From a checkpoint of a small transformer trained on Wikipedia: vocabulary 2048.
Each number is 128 + 32 x the weight over its row's rms, rounded and kept within 0 to 255. Layers, rows and columns count from 0. Numbers have three digits each. The size before them is the row's rms in percent of the matrix's.

# q: layer 4 attention query, 384x384, rms 0.0373, rows 217-250,280-314,344-378, columns 96-191
# k: layer 4 attention key, 128x384, rms 0.0354, rows 88-121, columns 96-191
q280 102:102087141136117109101152103167099169143108110130171167150148113131145105139152170143110083116135068099066144142137140108124091169093172098111151046143031129147135138144147106150142115074149123116112171137148165147124056141139142126138136200081079103156118076057102121129147087138138137083
q344 097:170099083110127039095128151077079112137132109077132099103116126051175101147112031083185120110151106092229108111186118105096134097083117138055165140135112142151143193131126126093114183141138154080194088148150141119143088117141110126127198202113139177140151138077080173157126141129107052085
k88 094:148138162088130180124121098151118125115148209151130157103120125123130100054095130175113144172141159196111138160098133132137136155111107131191128144155101104106120133159149176147124115079160094130110155131081128126186134099114108155123077095131177122149115155154187100121127138144121115107
q217 088:144125118090152114185125132130059143093114151188138122102130096121128062086105140155099093149153127123058126152093123162113139113199107127245091124128107095057142170122154109100155137133167134204117100079137156125093075126153156091166095148129126108086147103114184135160160127030109112102
q281 112:155098100109090118164087121142086171127104153112124131195079111152053184147171105154127132128092138155133135160071060101114120107110209121137084160092135168164107149144147121122082092091175124146086129160145165109135057166060112128164092110188209097099142158109187117099170068173157132114
q345 109:035124144120135119130167154119176117109088130116108099091110144105065085141082077129127093130126117148111100170145148100049105131171056092088160075110078108151147105110159104141131098227096115124215111161076129134138095109105080121145162111079181123110192110124168139122197067105079111114
k89 090:084149127109099111120105117101130071139176119127120132061113158146136149139072112096167183093082123083157170113133109221124099131162127120039135148175180180135191098056106054169115084143161093124183121107129094144176137122089172146150127138124091168134095115118069105170122161098153117125
q218 076:121138169091106162132123166130113153134105132142136163170131157120172063117176157138160100084108126086187110086149177102140141117114141187094078147146139177140145066106169123113107172126150081108106204083180109174116093115134073093105082184154131180126145127089093110110115148159138161194
q282 093:064075081128096134162125106097169083097168156076159138100047067141184099131138101131210144097086175087101095130092110163095156103102115146138148149130068116146135074133130068129174119095101124097171105166133101075117084094162104146046070195146122132108128102179061137161111107167113107100
q346 103:156102110096121170121183141165114143133166130137093211101082168060105103131162174143175128131127106116139128187122142141063143128169151128149146120136069135102121104124109145159115138111084130168087142149052085118146135136095199162125123151113128079128129132121168069092121126059091088197
k90 088:134202096132100117126103137125123112175113178162105122171087148174087102135079117156145111096149133182166161088184109112119117134109150107125095128127138111149132181139127158114124148091133122119139158161125164078098155180077124137126160195102053168160096104084115059144174128083117083182
q219 079:112140169111169076109156089125156180160131147101096114155122141095148159184159122032191084131138160089115125134105138122136113144095118155134206089149104118104133163153141167101065148126193119107114141084076087082124128142174107154116098103117128055105103138117104172106151190100135108085
q283 100:114049090135125120115142118117133132077158156117151086087119094097173172156129108124111133154162110137138169088064141116137161081088173142126178113094110109118135152113151135079074097203137162117109082101103135146164065104092160158154107175092155124120134116153121114140091169150100138159
q347 098:159145153178158143082133123164124210106127083180161162193099156148193095115078136096139090171177120104114100089117080084153130119092116117128154124116097145103135135179136142150094132176214165192091114154126127151126109133148134162159121122091077162104121110110161145132054116110200152086
k91 091:126067124160120146108132099140175201110075166130110123145105161149182207079133125111068121145188134097110088103141127151194146102137150103117093203142127151078045060144088133126143101158110214095139133116140149123124099093164098136104234141130068145115079127155158148128130091092107118161
q220 071:104139112118143163176077171116155151108095160096094147098118148125121124159148085051117136125162128073144157163146116144187138139109160160159215049161150145152167137156125131153107118128118080109120105134139116087162170163102136108141100115152130161158139106125128107128141149140125101157
q284 101:185145117079153111149153154147143154138158112069157139137175049056149150173146076127107151096133089109203138079142149138107163076140118125089090174177164168118102129127149122072111128080162093180169177121132101140085097132113151116106105119120097102148158071115090170108112094106167095126
q348 095:131138148137104091120123114153123103199178086176137157153090102104154133126151149129075112098164104172138136092083158077157089169143141095092107099089125168134119201077164109160091171133085150142098137098155159098085150131133152144088152101129096162159133085145169185166127074131094090089
k92 091:104081150147136144125089162114078124083096151062164174087165084132081125116113192170146178132103159059139144140165124139149123183073082096154156136179131147103175120162112121165160158092105127161103115135178075187133132121137116088063138157206102163114090132121126130182091156145136120170
q221 069:076105102142108144162157158111122214111154080083162141208104107089115096079173151025152120104157211103111174160113114091127087100148174122104082158123053104150077132136095155150132091111097129133126167179095103158079147130109148064115151140105104084138153168098184138110124144120153131141
q285 104:111125148104120213122158162148119100137112128141138165084112123126108128094115142141133133135135114114067140078203178106077115184109108150155136131130160137072170116083176122115124110145077153158069126054101190142117121121151167151194114149122094127124154126144164140101147099092059129171
q349 104:139137172138190107095118194162130188076051140145102110117109128093151115067132139050059093115109123150168101138154098085128121120106136219171157140122148104136082116174168096073096138130098079125179175146170152167220140146155147135075174174154078153100084065118177122093099150136107106101
k93 095:124127164115071137179108064151126085118192072153092144143116139152137141136086077136186128057117146084187105160101116142169179109082159072062098119128128116125119138102101129159176118141108133109102067147112106147078159129131115126170140106149169194148175118180064062139075134183114133097
q222 076:137157133117145127107071123173185125104098129144116110092204135111137140132096098182128125146081098193119139155125111152165156156113045138210164144173148159121110137131125161200142100100131135117138116129162159141140130121091098186206137071156146121119048111139122189089157093066103116125
q286 086:137127134111107084106170135146103161181083177136136123110151162096110112147083152134129097124181135103082105092133134119149128112126132151161177125134136124080117113135104129102155098105108102089128139153136108150129150114139167093164108132133138096091046179110054118149087215134180093158
q350 087:123065162101109156092146183081168103078117098139087170134208154130171156117119168120106147104105134180135113168100130107190175120116127119145108124197107068082120142137160118140149151151147111095091095164068113100100154120105086147126070077076113121116097141138098169160115124117172159133
k94 090:176071089134160134096096119148092123153126164132082132132187075128145170079105196126120092133136148185144050136181122156171132121133160121072124113124124169124141127150206095128133115120091149182121112151047099160098132125198106118106133119116205159098169061119134097107116119140128112079
q223 113:143117151095106089173119120190112109060120134104154168083116183083080083160130112158090151192137145146151110104137133098104147152070123117094070120166118143144093138082136117171144119112078108057093128165091112118134062152157101110129136158167124153046157101142123144143091104173116050172
q287 128:108139144126140088111124104141118159108081160133150112115107103133133156111099139185125075127108098134101126101166091126056140120087108116244129081105144125063139121111119137108079096154159113168079122109150071110126138184135145097091103083113142150160160163114169113089161070158192167103
q351 124:084114130093084162170123185091058075112096088149118135183106216143150175132104136152133134190099091098196159125099162151163131137112139142115123086150109166116087119065154094125150132097005154165103162127108147079124144134126127102116101144191078192151122071118086106150118127147103136100
k95 085:083147113138119126132114077133173072166161117128154145080131177146141122150104106119112151114089131131095118098107111068093130138074156139151097076140097072107101060161138186132101134071193063166088146115105132151144134149155146148140128102126145053095102135121134142156136100161110098143
q224 086:182085090109130104166145148178122124142171171116168123200024140133167139119106127154132126137111132156126137089145083196137131142137150138213116126139192132154148121066135120075125105177061148144047106131061077103157110115121183115123108167115133117087148120102112105151122114145121121200
q288 100:135178107112115109143151120113125163140142132129104181143141130149181152192143134163182060171163092218120076096114141103158104139141077101075109085093148098153173094200123170134153144145075137091159143137140167031134146147140135122168154204136121133149159132104145198127131117138081182189
q352 103:104165059145156108151163115123179148126091165129082067113118079125143130144093169124145140148133057130151131150157211170141107015105154198142122153134153135197143154160180101113140114092098122187091117122159163152040146135168110228108053126109117108130139135158094089144148116094107118112
k96 096:141099092117098138113127189149123090150169108176107096126134145155135149145125127102121129114119134116148172180125130163065110108110147158133165119138142150130070093189161075127075124178163091188134088102051136148173102103166119090165128171065202106195142154159188105145170136150183146143
q225 083:049063143128158112168138187100124095169133174097111139127118102167128142119111114121144106126083121105049129122108199176148174146127152153107080161147059149099101101134146134184166089142109133158102153077173157143133192118142182144130113109173073144178144115106219147136118136093188140156
q289 099:095166132113136135145162124128158198189134100114170140112204102118102105104120075120090075074064100150125163156183099119093169170126128125148105101158161136154150148144127119085090128062103099150134203124102194149110145163097115115116119122125144112107091136102127116117090093078174133129
q353 098:129121193127096103104068115059107131085123110073169124152188075199111119120051108096105135126093105168129233129186132158193169160070113128135097089195167099111133082110139135120133169119119143137117115128156100116159155114124116109135122132139119081169130149097091097177064143140117123120
k97 100:191131117110134103124117154183140111120140150218143180167125099144234116086143173164099160125145128078105097115111137099206113132139112149097191111182119080106096090144129125167129139129059083152170095143123112097171122117109115088108084122139133113163149154121089114149073171229093134118
q226 099:106035101070142111130137131140117173122129124072129136143159095120090112084113128153176083164100155167178170132113193126185133127122150188125108105136162113084181136158148093129113085154107175137087091138053180082124109092083123160146126093078069148118122100130081140146134171098163127131
q290 118:125101141147197107155123131111103167194140137149148119154137049112176165093082150110155135139093154146123105117102144124099123097057112134136173150129173136152087114130109112041093140127143153149164138154136121148138039109094127121143108161103146064192158105139111132143144101105148129141
q354 115:156103057141158109104112146117065109086109102132165154163094135123100099170156120171139108181115102075106136074071112196099115134134139152094088059128139126130143160102096093113130162140092121109115116157075131102132078140110080143104112172149123066129150132119128063134151187167113124096
k98 098:124135103125082137144124134168139132159136126177149104138195135149116109135067145118121154114078122189116107088157073096178085129153121100122086100092101154146093131180091072138130110119100155105121132145097103141063136110167143155157177129155182152089046077136141171142134104167110111067
q227 084:098119141115180098192146126139114139141146133099112081144130112138151146152109144139083098138168118099132090125131143125084136176077127144154168128086123175140105132128134120157062119141111089144126138153109121146141093108113125133114103128104119141108101153107068090180164128184194167157
q291 103:129124126085139102108170067137121090125109124089123114138122127188129139107112108188115101165117158110112113157123165137081159170166043146128155131176170142163160121095136148200135086174149206124122158144124122156144175063173111091154127145136139135152093190026110110055165128159093111166
q355 113:136177134133126124156139125142113106171159084165179121130173095142255133082138085117166163153096081106108164109147199142127085087130105180120150167095144166129152103102181123095103145082170120156060152070059120114157126094105130132117184105134103077164173124098098100149123100106103136122
k99 101:095089098126110139123143139168164130157117182103102126042087118108142131175118114107131124162092179146141200127138122078102140142153109051136109108129101090173109118147140152154150120090181170109173103140115148118144084198128192093142086118102172149112125132129131130084108123116097050099
q228 095:061168139125164128106117143099184149170127120163183168156116073148177155113136103118105171137104131124123152134129129157114126141151090153149149136078126113128187090112145155147099076118116089155087100093179129076144185123127178143104104093145126088181136120128150086122178101132123151134
q292 101:094131097154124162155115135126112096129085109185177044151130165133116145149148126146191111106068108079110135125118154112124170126091088150046160084114155122132150132163174119149106180152148149153121130097131125176155129093171150111174133160075142158149124146116121137141121140128125117201
q356 098:107116179073192200139148149191099106140132115070082136136094143138171104058090149070159152101079136106161129172130168095094143064125071174139151156163159150107156136134170187144130130152177150153099127108100159171124079135116130070128067080156160118174133110161121161141124148123169121088
k100 091:126115170099085089061136118075134129115123153164197096142142089178158132104110185185068157144144148150114183166155132065089140144130167109137124095134172085165088134048080121128132142139139150131147163144129185093087167141077124154113054105134110082170135185155096167144156109123102190130
q229 084:170116111165165097127106091163249146093174161188149083143116136112125152133110134163120120130100083121107169141104154119103147152148065082172175161102133100168134146127073103130082148124149146130090098119088127116097118072092109178173143135136127085131117144142100102178143145134157052096
q293 089:160151118059072124159093119111102131126081100133090175091155113084083114091142079195153092087106141192139138151158036122171091123122157182150160114113153114078140109114062118240094170112131151104108095131091093110152120153161122154070106098165129121118172096157179178092128060156123102135
q357 098:191117161153110099118135157145113087121130110215149099122132088134141055121120151137114071127116116122131116126117096141122141138112106085160125109139127127161076167118135144090086171147125115189135130147099178106131149124156165181122101090145118140130127034112178100084199166121083172088
k101 084:158194121179122122087134139178199141125128120110120120132193142153163142176157145072140112172128127144139041113144069126142154122113145159095135100108118152105087107102148136076120115120047096077184133199095148035119129108085116107152110116118095055127122103179076161164137090127136147073
q230 112:113055119163134172093130099128142125123132174156108148133113189086127135137139106120092139140175202149113127156160080114106118157126112109174128125115152153187138126147158130144183142120134103151127166142150126094173094188124090160111122143165203148112126148127122122117122091126146147088
q294 111:140118109178140112140111122178052152122123095140157163084126094166084148107086151158176128123118146121104127214148111144059156143093097129093156141181177153170121130101115124126115127098145073117068106146107055150149140100117219116127131145143086111081108121102151165154062153179070063110
q358 110:125145103131123140131093196105114125083090113092102115094144177101087136156083150126149147110139134077138141091137132182073120099145160176118036116145123132117141118142142116155139123145140133030115104142185116221107045120097061102125081094095149147132079120102153128125170150098147106183
k102 084:070143115117125138117137129158151095121119122173114126082127085134131108097121158163126159160161118138142195117106159080072165115125129123064102144157193155165163108124155172153128070158152097098141162166095170127137103141151130114103079119168115167149172047175090050139149118099092073151
q231 096:103073095126063101088068184071086198113143099133127173101123092177194134097179171088110140108086131115139115124133109159178110169195130098125125083101115112163129096164096062137112143129080097136107091125112137120118140168139149105138128171080128171167204128111110122182069182163143106124
q295 090:173128125127094170121090118036130149104107137113144109100173106144121128112179109140096127116123157115141171147166106137183103112121126155123136172180158121116140124116097170157124162070203103176132128077123150156118142125115124124118120139050152081079137139151185120152075120173093171130
q359 096:140092104125129107126105098186074056139111100124064167118134153119165143128128185176163118175133076126089136125116106171094197124164145133162114135072119122139088052108103129161100083154171095158097099142068141174108127163170135163144154058082120194091086102156149106162160080081081155098
k103 100:129113107149167157153121166153179134111122114108095078110082103123119110124112134123176092101155102116127116065119179166120117096137175079120157173110090089141108126092055136106124148129158165144152150128135125114126097138115107124099138176140114169114120122127019118101150113098173095185
q232 105:169118080107189147163139123143118181102157080129129176163155102166117178093105061126157126105123154139082052157184113070126127142117169142135196083122137108068128121137130129166109088110087132149144158112108162142152088151181122135140136091137061069160105105124134141120136161150108109135
q296 121:114119187110163107102149191166126140120110108154134109132120135131085108144165054158090078138147111180199102113162102068103110132135144078095137130138188190173102172103059107081094167173129098101167108161141163122153164134081095134142147090114210175165156103127176108153163117138159132086
q360 113:154140153089168137149204143109156110154069097153154120083153130110149132112097131121127164129093093163097106089140165133110109074112112177141166115068148128155174105144185153113148208101174167104111179146153115136112120118186195197169130162138142072130116135139150130089138079126189128130
k104 101:134151187135112163168150103201139115136108169141077125140129144135096163121126137108161089111114159144147184163145087142081113132157092106093113124175164095101100106081116207105134113120142140099174089113132102111111147107102110129159186093185171130135169142108144127161149137082081122164
q233 105:195203112113186136184165081146107119150104104069127123156173064112144117136136125188186133120214084143163090143103113150147130123103152136148110107079173107098143195077158136060121132085127093127161128096124107127125105119188103059130078043110120068069100112160131118137123162086118135162
q297 098:112169113107176145049109110115173142120165122124087136138158110142201061114146157104059115092131071117135097151062166061172138162205126076127085141155150162137164083089132151136101145123122078130119095125137102082174109179156132135130161130093119128112056084120119140187115131156099130102
q361 106:147161162160077162081122100149070062150115139103098149124067145146108140128086168156144130089116138139136160183105156103071215132103129093143152071130136099093096136187132071082054177092070096102155137105164104110142156083153152104179175035185159104106123112108168086205166110101186140055
k105 095:173158141145149101120111119119117146125114140123099112119078133108137162109123204087063119119147129098129085104186075102159065146122150151144118056142139118129106135094108149140158160174097116065131128222183128117152150189150135115114090212075140155086138113119124183116128103143172173098
q234 096:115158180138147113115092094143154139202061139189095136057143071133136101180183126134088112131151102114117140117156155138074158114116197146127074158108144157092156163106145119164141169108163111107123093083179136152124148196154127105068103094137147103142117172153144074109100166126115144201
q298 094:100094109131130110148179176117102138183114104123177116133105109130091143119146112118149070115166165141127111092140114095120033140102147215101097181128099150106165101136118121101100091080122182147079077135119127159065125116173133094143095134118106172150084106150138149139095117145142158133
q362 099:173096163143107171182109182135072137154133181093129066104142101150049073103107170118182113148120110144141107122148144084141100167113130156141118131111130161099104156123165139103155112091116067122116102113147157085160112095107087075134185158250171091136120091160114041098096137144085141075
k106 105:122115125178134145038139090106130100122177139108126091160140132145102192109169143220104174189083151123109153114134109092140216153139142067138115069168141086119116151166131140142121114151102146094118131163096123168200150119094123140156140133037109181179152154107113185133057139100146134102
q235 105:079165077129095122150152127180149132137130157093072099138088073194162071144161167154117115114115158093121134132156157154123177178125117155115186145141126085121162109158119096153080109159178140134171136173109128118112184124180099110087164138109135133135045119095169151178100112137105185141
q299 101:079124106109078128123132097133107121139182133088061138072089135100115123107128135131134149131164163065104153131141108121154112180116098193125126088119141136175143175129070148139148203145141171172188081102143145135080146136151123113129170101106168191114134181099171050129099107106136156122
q363 114:112152145134128094131147123100100148123168103145170077136198128156171113141123141148125119099097138163177110114123122161111078053126124144091162074078113103107138133125201109101048175161100083168084161145139146174097152150094116148125117104093121147134118157100142123119115125109122094113
k107 103:186193145144133118122136135065143087116134122169137099147181100145161155111174130085123125081155173130203122107137101116156069151107170088153151150166161106106130180136089105121150114202106072112117072135113128155112068063169164097164146149156166153083164077146105159141153126161158169117
q236 097:138144107154131120158192132129094119064155141092127087182121174103159135123084106111173126128154125115123128166176089126081097110106150108151159155220140131149166150110171094056167091105149119098178083153116147128129114122121129172134174102105086139127150135149084110119138135093144138131
q300 094:150148140132118126105208159119132109173090100132146186106160134105156079165135142173132117128130164126112105144149207169140161147140125133117099115093157131166146117111124125147124163162111094093101118159120157095130174125107161125092108115176175142168064127173105150115120195112087070111
q364 118:136123179123080101078211128195117074094163124142162185058087182144140086146066100125141084144146146085128154165138106096127133147086096069129141119201098129153074141052155138096145157117113142159173184066181120066107159114131188119132117163115131188154108091130082142113163138169133141102
k108 103:169184190154104083141151070166166126121133195167143175170079106094129142137176103136101097093142111133143151114094066097047094132121105092173136222146156146118090128092124136185084146116114069063141147112079079112146117086105127104177107089130130095175162141138149098138204096162140148139
q237 096:093169115128086173125133113146084118114102211142086041118125138168129130136098151126097062129183147160172168116084128144144167102094160175105133123156152150151150155089114110169133085115141167133133127136150164139114086132138143154164162140101179154078064118152132124091131122079104167088
q301 097:120150200121135099125146107129151113099143122147148159113101128132111115134187108096080087081175151159157100152129132100130122137076069102157136164096121105133145126062109124164167111109070132161130151105148159144119146113088056090151120151138126116177093090087135080075165103128150164127
q365 105:140080120173115091159140142107107167088163122097123142110093146117118136165138093117160146090127123106165132147095097091097093082143198138158112116130124130104138130140127104125159121087155024167162153120144120087129113152127120127155167177149127127107125039159139103116161108164099107052
k109 114:141123052151172097177101135111177095160111090145120127139034149159111094123133096134108190198203123134129141186063128121114134172151079119091120117069101163122151104112122139145145120141152093040132102088148118104171122133100176082161106136148088125137077112129095108110171127107128151192
q238 111:095128121121199144122184089115132137122091104084083116206143184130129168161098113094169115130134109098095193160147083108126160176150173179171105154118147156129166142142126147106115173143107102129138157122147080075143117144103182115124151101132163102164118131131167104137119143113114153145
q302 098:111084055118211086143116104137127134146208127109111132146080131136133126103120140171185143163118111168124086096141135160181134190160097167071127121127090076118173164146145117164061139107118132112157077158119144110207166145165146137148072130135120099111100143129120122160126131145076099150
q366 104:153109168152095045148161069128121100171171145109136146139127098148125104151103145126127136185193094122139119101119164128102184112090106170089088171171096120129112125110167098154218125074131157143150124169090133120110094082147101101133105117178165105113084183161106111129103139133142194159
k110 113:111067129120118128205086130143170113121085160182128126106109108105140126120075110139072168149135142070079130178115115145080121086212138101140147116119152163175145045148207113091190096160156187176100150062108111160102152148147130054142146095115132124081122062122101119134120102082083163178
q239 114:096134133135110117144167106155174167130111147175141139086175152212161109124161119163135072111121171155142148133110171128129128140111151088115147167163114136131171149119124122133153115106085120149181155158161140122147218107132146150118115154134153095180126166093120077156159141130171048137
q303 096:170124085118128110110157135200097066086141164106121128078080153079144178160111067068164120134127161118130125118177126129119119122118188160135115029130176128107089139165119157074113189130144119130131148179115149140173147187077143174130121120113153125116106129171177115104155127122126115150
q367 100:099126196097101069127191159079143146114128083101108146166126130128106118112127154156097130129106075134134140050133142169197107143138103096125059150051083125088124164092144118119128131073138032099136196173118132130135164146106097106141141065168144071119112105062132108082171137126142134163
k111 103:139154163151127080121158123071109109096161126143130117153107117169100112126081114089097027153144108107194108120162047120097138131191161111132100151194125125088135141149072112134148167114106093083075100108118141100086109106132140154096116139139156135137093157121101123192151124185196187094
q240 141:210159108164105122107119124142152166104127127109103103159144105115152139142091155068063113177150100109134114113156062130111182133132163120170122065137151085117100150136143127110097144167134117056130108118166087110130084091093121118110152126045171129150082100127141131146122167126133185109
q304 114:128218194103157143143121174088174168116168134127137127162090183134124091157084095086083091145125069178222113119115142088124141126084049069131103148151135172114147136033091132097121115113110162029224148127139129096124117188111092155146155182118176103115123126051133174143174154124133110115
q368 120:101146141075141068102131112124127117121105134184114127092182124166115045130090134088166075132125171180144128108142122132136114109108155129096144074113122140148162147157190198178123136143095127116099157090154080101151129139121185116083082119113100139143136118103097106125122064112118048076
k112 100:119137120177099083167073150088156172094088155107117152131088079154087140079149129128189115143118136117132133154076134143088129140072182155131147134169142164100113119106072120178109135117128153142100147154117164150131149077125125044143174099196106150169126125171129098200138132144124126137
q241 116:080146189143094174094182142145118139163141059105073109120107105162163154116118118074039134133117107106113095135133144116113167132132151157132140115157227151129108128149138098152170176194178140204154107154107125114201169147164105108085148098094144140089153144139131136110095102107123186160
q305 099:138173164070147158066145106116131179168098170136153124061135135102094139141132110182160137120098159107129136099134153108143137126134167118146119160140149110121144107099068159190126060155124138190068147081154121152155104115118098158094175108190065165140072146156120102175090114109131165134
q369 109:118135152136134158101158131058152133159068129083113148128057152089164155107075155092104090128097131125142137088126133134116099094158141136125122135043134152160105164148196187113125173158117160071144169121233095099175162146131184124129115155121134100136202174134122190111123115098131134137
k113 103:137089101103143193093158144099091073117110168066099108121184133101157148126169134113095125090067146120174088178159122136156133160123188210139116086177153109157060135154113092096112121155159144187147072097075058136084140109108140121116134145028200135067125130175129071137080154125113129148
q242 116:128183083112177148162168117153114166141174109087148112153092124141137174092149096113164152147112065131109122143123126101123221109127169177116161110206152105109143147041167157151140083131085157154151155112100171126129119112165140123114210089166092101142149073119090149094132135041108077171
q306 077:105144077138077146053072116129079135096130089130088077166168147133163092137099159123127151110118139165081170136096108093174117130162117148103139133143083096152115196129144135140090151053151084071164129131121106088155105185099082215138075119115142138173155154101113174136065111134151083159
q370 088:093140037110127165093100109135136096122115111118139082142100112143125157068158142170131061085066088136110123097109111095109117102205103123115104128040085114092126178126166092130072121136149111105055127098129144087137139104143183159114137068149122152146141180144158179123132101126141171134
k114 156:068021089112166187138159128174117123124123105097162107142128123109097090144088140128092170159127101083095182175156211171116099081163082136079170133128106171138197101123228132146172078102170149164125108057121130129126112140136132101131117121095100095083075132175161121119100129112100077203
q243 115:168159064149143072151134176075108124102159102112095136162099107118183142093145153151105106128087127084141087118135120140145110181150119176140117123081108072095107101125105093138113119151121122126111108092147089106135150150179110090147099167097144131162153089095160119179078135181119179133
q307 114:145255145171174111137192187145104157064193082152132069095125139136164085155182104073107095096101176166166048136149134044168142115085115122090089068132117163148150143151124109096097129108088144102102116155156126130160115108124111100158189147138150119170139091128116179082155141132137092075
q371 111:174171152129109123108137184196151150135125169138124088081151098177127109162106118101122146044134157105128106159164131094081118120152087102095130085128124121131195150114111073189085139163114128088135158102134149099141186172134110189099158102112172149077143115139170115100101078158150108105
k115 105:114160138099042070053098175128113154156125121191139110172105163169164105116215104127131141081200181116172155112134099135114137169140131128173076170101172120140079126081107121113131194101143108154146094150129141150142062112082156099110068107145131163081149135140100164168126149172131129094
q244 107:119095158112086132161160124146101101146138116128129088096075162143185111106119114149159113134103108169142117181125172099119073088124031094127122164105112110118113141113180143104146109146110189096148134123079153119127120122127159159160077141125070137111184144142169121210162161078150102091
q308 100:128154173141084124136091158206149179139145148149127132124116087120112130102097130128128124128157043113086090160122145095155129123143136134135129073113178146107089201115167102119159127175111156114121128133136138173147133137173117106178207154168135193152141111128083135069202075117137142168
q372 107:210154130141155127089200118132145141185118112141159182157165101059093118156171171148119113129107125148112098106123110167103098158168149147124108148085112154092078150105133163146161139099078127107167143094130136136114086194147166079103017133091152112084070166127121154191103088103102123091
k116 098:145133121098157110131143113170125160147165124155113167163156104176136104118124108156116125089178149174142142091195173108153136130179130125086084158171055065120099137172129117102099095090110090134098171110155136122145148089133080111163172075104090127136175144133189146130096127159160091166
q245 104:046162184110168112129097059134131090160113162096097098193153123171109148100123151165120123088146120189115117096133185113125141153154167133140173119200125142142206128083118126097134116157117134206069161115111070138168124125108125120120143112145105096128090160107085087128113132112082097164
q309 098:103128133162084129132141148099137117123151158213156104174143079163157115129146138148131107083121139111086151178123121167123120150153123086158103168089126133112144121084115130112136155129080121059103114168164130141154106110136112093203121156072144107088133121099152075138120231161157079120
q373 097:176111255111142034116122155084107089092161118114132160182086135127061106082135135125148105090162169093147196128109095117149113174152157133077132203104180152128115135090052163173115163106133149159147143154105095109166090117124124089135086136135166102172141134153154151153133124125129130162
k117 097:142121156118141133105128088151150166158158131161074099087101114172135125178120144102083163176170050127135068129115118109171117177168128109131127061154115156146153081139138150168126187166158080093177135092188153072113157154124109122168087124168147076101162098073143093117132094191086147101
q246 170:151062145167065165108083157142103095123104106072119102062173077147109132147143169104105102123134169147175162096152162087160087212151128162092130125152122144095094116136118131090129121090175146158143110146185125138084169143144053146127127084113149163105158149153132113121076123148134155116
q310 140:150141135135119189139131097135111111087132075114115131118136146125082109090134163111147108112116114109068190087130147148133108195110181141130121224176159140095172127182071193091136130094121158107077086129152125143187152106142143181123112142156084144069124074167103148144145114136108152162
q374 111:117141111133074192149139145092094124250152087125080157137081182144147142144127098118113129211172146103137132120099133109123123137134090085066092086141175155119132178133088112197155161122158128135107145125149138121141175161148101115138136124131136119128134168130116178106059195154129092178
k118 100:152111140207142090154122120120155104095067098210135150104140133153103106104130158167119109099121110102117143074144118117134120150157178116126082063164089150184125141088113120079151148100198129171117160063062153156130175151122155123090151168070157108200145161134133140086128153112113123095
q247 138:133169139142092155139189151169117123108143171134160076132085140091078168131140130097164096143147183149117158089135107139105102130138109075080098146057147139102148206155144115132186144107165127095145180126138142148109177133099093143102104106122118127095157151167073162082172144079157149086
q311 120:153147139139117117125142168130172011065157116135117200117093168076119124093170118120092145128113114128156160148154065101155133107137130127125130100118153144111160132106121149121099102165115126109102129093147147072124166103107082132148159168141146153163186109162163166069211166118171127066
q375 112:115139154124080110142194128125167103153144176099102129123074166089179115184103116100123136163116160130135140133125111150099129122170164117102167111117090150141088122109173106062103158165104138120198108094166100147197207099131080099114116161173095123124154137126131132047144053191119158143
k119 101:063137154113101148172171155094153079199191149145095104134094136091108133102115059115145164125163053153188127148118137163132126114136128082159084066137081124133118131114166129127182099153101155103124141134099102105160128106121130159110148142121165185094162102112122114126204083119115080156
q248 124:140169120169113089152141098127149220164114119081132124133141131068137148126136103102124123149148154098111108136137071162139151131077150146174147089088145058097138131115052100138104171141124118133117059129136095093127160156165112128101167102097131136200118076091148084123091146128126137127
q312 099:065130134123144100126117108093121144106118207145120099140087114147116047147109121203066107128105077117140136171139057090184088152114194092098132178151140105121105136121161134115083144101104124117117120128144154158195099086113153176175126132122130148141083139114144096192169179144162115123
q376 104:128137117115101092138194092092118138114114100113104150132081175134141115140117110118130123095126162132112139177136060067148138131127096092089119143086113139092165151122149102168147196128158063094150140111156125100086149150159090149089146174162126123159106162170165121183096136123133153088
k120 117:187165171179136107163108107125140187079121175147093124124133133116139135100104153065127138089123111176121039124120120127067096150086137131127146158118133147101057144145063126180132182182083105178146133166132168132134107139121128166108195196138113147136140150082147167124153125098117114081
q249 091:075131088122137157147111131111175159112119177081118122117078114161115095145136155096141146123141089152148109141115132113096125178116136162145146147087051155143101123075189135082156127086122125106111116147087120114144126114105110125104150157173149121185105199132101131134136117129093143098
q313 104:108110114081147154146150084150067185145106090159179129102156159144141119088104154127207170121121129091120144154132115117099145154109190124134112115098156111132099091180171134177153089125150146157123176100102121146095063145144121101162094137115111098149138128154106158139107131111162134144
q377 106:106073121139121163120130142130145142138057181088103142182151134107114206108078104117175109165117087156113158107115179121115179123153166137131054185132088121160135070132126130153176108107162100118119128102175061141074180152143120134067093066086151089100090171169145136150133121063116122131
k121 097:096078118142111155116077148138152129123135134109158075074106125148116129154165156136148162161144139144152139105132151136149157105093141148117159135108105125144172179103189174103104189116179187213088157151211117151147139096084156129154141186151118178110155124084107077109134101091089145147
q250 109:149145161085148141133150165129132126100166085121150182093148148136120119073081132140138100149080107113094113076110127128144158105178207096149114123151154150069109048116101166142151163134122124092135173112098118193143177154149127158119178143124100062152137107150111106133151081126179103129
q314 124:110107137065095120156096138151207114090141123150115143098072147061148140097124179087145104132175095148134081152115140144064100131158127102098171123102083144176186114143156118121169056127124148155175105160158159094196151136141153139117124099105148110183163176078141115114182119188149101070
q378 107:089124170182112105125173125150102108151093098179164110113100130116148149132097132117145155063150150158088135144124145140162113128154144100088128123149092141136110175122158167092124131129122114129103186141113141070134165097173200093177105126078127095096131115114165045112121097140108060094